config.toml
num_attention_heads = 8
vocab_size = 4096
norm = "rmsnorm"
qk_norm = false
tie_word_embeddings = true
init = "normal"
init_std_qkv = 0.04
init_std_o = 0.0112
learning_rate = 0.00992
lr_mult_o = 3.0
lr_head = 0.00972
warmup_steps = 200
decay_shape = "sqrt"
Each number is 500 + 25 x the weight over its row's rms, rounded and kept within 0 to 999. Layers, rows and columns count from 0. Numbers have three digits each. The size before them is the row's rms in percent of the matrix's.

# gate: layer 3 MLP gate, 1280x320, rms 0.0958, rows 54-109, columns 288-319
# up: layer 3 MLP up, 1280x320, rms 0.1, rows 54-109, columns 288-319
# down: layer 3 MLP down (transposed), 1280x320, rms 0.0244, rows 54-109, columns 288-319
gate54 105:529490460473489464487497538487502489505526490487488501473506463495500504498475525481548466528510
up54 102:537484515485507485472507521519454510493512517522511499495496454503480516485498534459483536506476
down54 102:499502543541502508495472526481523566495477512516490496492510519465483521479534485513444466499501
gate55 091:486509512494549487510521511478489491516538462485503493458517538523546541462436527472501484517485
up55 095:525493466505474514482459515469539556502535492454450500530482532489468561502502454515497451512504
down55 091:482522549504502503473529482492509492478500498496493536490548504539498521498497534481517556520557
gate56 099:547487509486499533492542498513471477480510500499505458453494525484493520513523498550484479509495
up56 113:544505540513470495501523478464504547538531511487490479467490499523495528510456498533482500523489
down56 100:454465501494469498508453496536494510500524528492475504524489500532514486553516553476466524512427
gate57 087:468486491466548499507539453503525485499466531518453544502493447486514508470468551460480496481535
up57 085:500502504507512469505459533501507484500530484516532475496514553535532526530496511536545510493484
down57 095:512509471502484508487511520490536441478527452513532458496497534513489462510480521466502559528494
gate58 114:476507476494480465477551480478536548497512477435558515556459456499483544528522463505465498479501
up58 113:502469516454512505520540468511471454510488490542498514552460451488522499524510493515502522503492
down58 108:517478492502466480516469528564513502516500458519444514510515463483493476506513569509508472463517
gate59 100:496511499501438513490468520476454522471458516512506467536509483434498517461477494496511471509474
up59 104:521471493517491485420469466504500472472543472503539521491516495477541524493518489499537465523523
down59 100:531524501471489501507485491494520518519470459472519459477467491462506482472508509485551498528477
gate60 100:508435483547498494472496482511516492466511511478524510497512538508475514529504494514543526472499
up60 106:468479487527477518461499519513498517494468466511476516447500456510512533473507506534520479507490
down60 100:516475514504508461494472485492541494523483496516533503488508505507523473512524475473474535521525
gate61 105:566493500486509489489533500490449461516501499486486502466487496482508485509508482517487516474526
up61 102:520489484477545494491498472564494503503478513486530498469503505449538522509482516528503446513492
down61 103:534474498492511500509519496476472548518476497472517534490498492491499461494472486498479477434546
gate62 093:534535465478545444516507530504489469523511512489503502532512552480531516496472529517516480485498
up62 096:548477509470490535485493515594475464440519503510552472467519492485525525490532461552474479504513
down62 099:506519517469507452459478533475473467518497484491509515474430450481507535505490540484457488516546
gate63 096:488498505504476478530473489490504474487535470496514498475523494514485518515499485486523482508515
up63 098:490528501491491508520503482478527480543506528482503478486504540468502527449501501539466464476493
down63 100:515485545471508519513560473475464484468497539520505519498550493474525527501509509517505503500484
gate64 111:525499543535472485466486493495502477493524520515436536514475502538481492530500503486510468547481
up64 107:514476515513462477519516473493472521504532484490517495496498471529460454513483542503477484489518
down64 102:531531527517485512497432504487513512535478486536452490468492522556518468505517502526470508523509
gate65 094:525515523532472489533518501537480499453527511484515550514533489426542498508525481487478468485496
up65 095:501499507479484518555562453505549555505489481511498528490525493509500517451468494487515488503566
down65 092:497480515542495478571516556488469507470500504502443454519507466496491499514439503516498486487452
gate66 109:497486508554498494492476525524451505480466481502469500531484526490483462522491520515451533487475
up66 119:517486524532463542468534507500501497522481514494494504462510481503519456491500544512453469522513
down66 108:497509513485501530517511474479498495532481496521467534498512523489515488547494500553489533505529
gate67 108:468495469504503529515523504479547476508529530545489479503514518495502516470489467518470554467505
up67 107:477483523487506472523492481510494477528499512496507495488484462482499551489478503477521520504549
down67 106:508496519518517484475481547494521512479467484462497503515502533527558531459479516549541468501493
gate68 104:510496508510497501498481505542528468512527527458519475495518494486533520486485510518503483532483
up68 102:485502515497488511528515505511470476497514503504530504493513533482524469507482494541493491495513
down68 101:490493517518485520466501503490515465542494484489448507521523543533474476485530522506468487498477
gate69 102:499488497530514429534497524491478467512497518558508491516501438521520535485498505527493478457529
up69 104:525485502532486517471512551467512469499524435510502482524532506497487517527530494499491529487503
down69 097:497530489456563477479475480525519490528497543489482512471549518502492490463491539503522528472489
gate70 098:473576500517475505537535451468514558494482488525528496508498457490481514469478529490494490508499
up70 095:523506535494494499482490489520457524492518498544519491442522497484506536498502517517495493490526
down70 097:485542514526487485473532430488503485500500473470498508537458496565513465528515523505479509526471
gate71 107:499509472566466481491480533509488469491458517501532506538503501496510479479504505531503496531503
up71 111:507526508506547461501507465490448497529506456493492543501532469492501480499542484506462539485527
down71 104:494488505483560503473505431503463484502512528498498462520521486535518479529530482470487447514524
gate72 097:507493499538515483526507521479506559488486517520503485499507484506466500502485519467489456495476
up72 095:496484529560535533482463502511476475504492509512489486498507490539536508528474469471499465513516
down72 104:513486520506482521484476522512460539514527490537485481469543507505501487521521451525491493507480
gate73 103:511469456476507492466520510511493522514507530492479476466479502484512453475514477525493495470484
up73 102:496501469502521461486500494496534501514508531511529464496443491440496468507505440498486568480485
down73 103:522502550530497460482499515486491470487494479471496503534518490489487506478456491490557497486500
gate74 107:468449451533484512514495531517487511496512517503487437513510516489517497503515444507495482517497
up74 099:474487475464485502494504471480495487498528508469416488493482520499493513502511489521476488483495
down74 105:484495500492465462498509457504489488518504525461524504457440510481496493508470452497506492464520
gate75 114:520509574495507487512524549485534505433473539520460501525524486520540542545536483504475494515486
up75 110:547512485534524461524468541516546483473480524505488497518498486492512499503535492486487508508529
down75 105:481516469469522522471496507492491473525477455539475483510494492495492449493474513485503459479472
gate76 104:498511463537497520492480501467542528469468496464498515501505497511493557510469479493486535491507
up76 108:516491476560498517512506504498489477476522515439481495501508513448516538486496487480509456494493
down76 108:510526490549485522477475493523505510525522506546474506523498533530504505506520497494477484466463
gate77 104:502471523493492503523498508489537477513533495513471511494475532525508473547492506454507498464486
up77 099:555511507501454451485492537459475525499487474464521454500466463500519528511517519493486547477512
down77 101:534536489501510488528498486552492514483500535502487521568499504509483495456482481512469468521464
gate78 096:493503501502459495510505483503574471463495461502541507507549493476541516518508492517463510520512
up78 091:474502530488503464444558493503477478511445528512485528523533509479501528540534510476485509487488
down78 092:519515525512482532528471481483531456530509508524497492479494482512512500498482472529485497512490
gate79 101:482540491461510515475539521461496482457479503510528499504459508481480514513495512526493493490473
up79 102:519527477514499508473523518477475476523492488486525491468521538445450528492489491466510437484512
down79 099:507499487487465488522524518457514520498515470463506489450499468547495477474491526491470543461537
gate80 099:486483438503533474494451508481501465520500497485570522533487560506430465499510506512535506506505
up80 096:482511467517518498498479541518520479500490514508485479479440509509456536479513448496516459479528
down80 095:492461474494514459514538465457485494524484490527496494519526499536520509470496523482500542482492
gate81 103:552472506500490504534478473479492503497472515489488490465491555513491503492482467507508475488480
up81 109:500500536502456519504529503486517498519527506480470479482503493503485538503447506494486468468460
down81 105:496504499502469489488508468442522459491531444507530478477514531456516513539523508487464515527557
gate82 098:504502483523525470493498487464519478534454480503511489501493506521506516527459522502518519463534
up82 109:492508514513543483468528480444477513527488518461533493514487475497497483522488479492442533515504
down82 106:497494504468467527487476492497493529521514511516505483519508457514538474498494449538474485493546
gate83 110:486505461482529538482529524514527491483492506530472482474477500528502479493541482481485499520524
up83 113:520510492497505456467509504497489510508519536524463508481533496533539519466574529516499474500504
down83 108:478522521520503534467497505488516485487480529465510467465477529529486512501499495467508506544500
gate84 103:511472460493471507549518498509564515504517489508495455514482479501528497498463493495479510544443
up84 110:490504480513490446486544522530494519465517512489451519510460479569459518585511514513497493484504
down84 109:513524460532473472515501478516488486525445484487476485501488519481504467487505531492481445492496
gate85 091:486472498469490520512464495542472496529470507524462491483504507506520490511476487509480513511504
up85 098:500518496479510533450461488495524479517504512516511517502496527535547498500475542523481508514496
down85 095:473478506522493551507517511536522522473499489521487508497502510492522505465459536488497476480487
gate86 103:514505507477506518503483504485509535514488449464512501517544501500542467482502494502518507499487
up86 101:458501481492479451491520514493527465510483527492507516485483503488506517486489536501534466526498
down86 098:454458523517516534464495485531485513495466514545474546481533492510432509521514469490508502559474
gate87 107:516503489511531508492506519483519498537440474510546482490518522468492504509464521502494479433501
up87 106:522542456481500483517522503477525521508502509496507513500505503494443486508507502467531504498509
down87 105:499535485478511477499469465507471478497474482474547484472482509452457523516540491516483519525491
gate88 113:520473459497479491475559461510465498511452503535470475488487451500513491470486492499517527498472
up88 119:469514489481490500520476501484506480502522553516484493528506499522534527563496494490502561458517
down88 103:513486519483507507459504481519507550514517515515514491480468476509474522515477504508521477526515
gate89 106:456484511474478542518473485550479469504513508481461476543533469518566546528515476471515499491509
up89 123:497501486477466490479521498483529525485506514496503479488496512466495454520524510441489511486532
down89 103:516473531499494537489455480516477478481508495533457503527517518528495537492488491472538498507487
gate90 051:532510530527518498515496558550483467489502501536504520518510482486516486473492485494519442515517
up90 048:504482467520466526484503444489531522480482528499474460468492501532513491516507514543512569488468
down90 059:486504512500499528546477473551539506499511570463480462494539477526489505539561505502520484517490
gate91 104:498445470512493463513504513499499523521507512508503479514510455553507546493470477493488515502497
up91 098:508448461560527490496491470520526486484500470483492466479474501435473470529518521509520518480480
down91 097:472495516494482483549495481490495478521517528472492582509468515525501496504509491493505509498515
gate92 108:465477515490499524514491467503523493517508471541520498484501525473494504491479507468485488498529
up92 110:496487534487550496493477517504501495479521451487498515481452479489492496496508480501502528533530
down92 106:509503526474525472500491474541490545511532534513481454489480498492510474532478508497515507480474
gate93 092:511489470467455523469494479506488486471481497464509503569503450470451509498473488491518514485506
up93 097:437492516554519494536473528547508463488510486509529524441517508494479483454506502484509531497540
down93 097:512500498504451487468512471516471427469488489501484509502497502474480456507457496546480497465518
gate94 117:551513503543531503481530475455500520518510497484536539529502505511479425511525519493510484467493
up94 122:550521486499508523473479484493511530513532506518479490508512461498499479478512517487517462489507
down94 109:504502466507495490529536507456466503512494496517553492502489484460531497569471489470494524480466
gate95 103:508523474479466520495499478518469523482529524515473514458521486504461468505517457490565464559454
up95 105:496497476524501501497531471526474504519469470486497518469504529506520501493534499546519505541527
down95 099:478514508530457465516501491530512453518493496543502489493511502466561511468519483522487509481506
gate96 100:461458489511463487491533490488485511484487504479512514478469501518510506561519526581477503491526
up96 099:486530486515493513532511509523504509560509493519515506489502468486486480456482533495550522491475
down96 103:459473465503502560500497525506481491480489496499497481470434532490522513496461497473477491527559
gate97 104:476510510526550518523539536491527517521546478477491540531483443492478467514504498493467515488509
up97 103:489508491488507488491490524458495536475529517490526499472474455481510514503487474502496457440468
down97 109:514471486523552500550521514455545493513507452474496528502451500515503475517506497499507478468529
gate98 101:488517510543511482487504533525500541543471460486479485471512516483528486474481497540499459503499
up98 097:513441510490513510463490524496513466478487518496533467520534459553512529505512526498516486488484
down98 100:497487532536526497464492526460495511505470516475463492488486506514498483471492530509473432497481
gate99 084:487533471487472442516500503497481518456488517513501470525472511504521511511499476522507475537484
up99 087:524457471537499461520510499469494520514512485516529478484499527487485528523494463490474481554499
down99 081:516452491495475487521526492483501482492478514507507518478491457539489523497480491514508536510532
gate100 061:494542519463479481487517509537495463473477524521543503427500527523513528518542556530490490492511
up100 066:572506537464531459520536509565477495514514532485484473466435496492467493507496490498510517496495
down100 067:471505514534497498488478504459498537518495521515514534519487478543542474511483466489500504462524
gate101 098:501505506496493477511522530528524467493509493529522465490485521502495519487477496486468461473469
up101 098:462515536487503441483481477471502497493503498475479514519586519486492541473513520538514513485469
down101 096:484552470522455499504505483493540504504478472523504484491506472555518498508549492534460474504490
gate102 093:500504479491490503479502483515501506489491498514479484458532479518516570484524510534450483529462
up102 101:497551493480523531530488480488548497508492493532493461529471503504433501499469484458518511504503
down102 097:527501502508522482511460513516494499452536519476506513532519476467499480494480508493479477499539
gate103 106:533479450484489501507492514484536469504515521464514485514518473550503516537542485469522514530527
up103 105:504500478503470454549494488486504513523509515530469486448461472501510535505512517460552483492464
down103 107:491451517493475530513524450483456489498490500450494499482527517458453468510487478506472493487462
gate104 099:496484470551479482487499491540523521482465510504540492516542523459481463519509526524523536530495
up104 103:517486509480517491521517490493513494557480470468506529512481541478500526519490547495462515519511
down104 103:493485546446513484526513475459483510532486493519492457456512486488519496481538440499505432494477
gate105 096:482471465503497507488523524496499501502520504485503513463514480518525520475483472514533487513495
up105 106:477510509486497520517470522481527483485534511519499463491534507523516527528458513482527542481495
down105 106:470466473488517507513542538512509514505478527507490536487492502465528508498490502463509498459529
gate106 101:471546482525478484479469513547492545508509551497517508472495500507503498516488472549512515522509
up106 105:548466524490510506481522500521489534496476556496485525520480507468469519501471507473532500524489
down106 101:507496555511512528461458497506561509478480477499508493469550514521514458525483510527492500529510
gate107 111:507526492496525517514540477479503495468490504493472529486490504484503485500508486519501504469499
up107 105:481508477457526506502514534494479517505494522509498514454497518458511509453495521478492490530508
down107 103:540490522552532496484518499497504498512566567493491532513510489482489497528485480451512503503528
gate108 103:540506483503490497463504553498503474501487517513532495494504498469501498484472511537484500528505
up108 104:465513514544461490544497503524494526471529509503491497477467517467465461478465505501499521521534
down108 096:508512493527502477494498539500497503502456508496488483468423527517493491503489500475427512545520
gate109 101:496460509487547466524510471474505508547510477484473512566496482521511517492468477505511513491496
up109 101:485492507496481511539491494515485510513497511489517472507569532487491516524469488530508479464498
down109 097:497458515469453522529478548511511489503503448506509510523516467502480482501499520480512562515534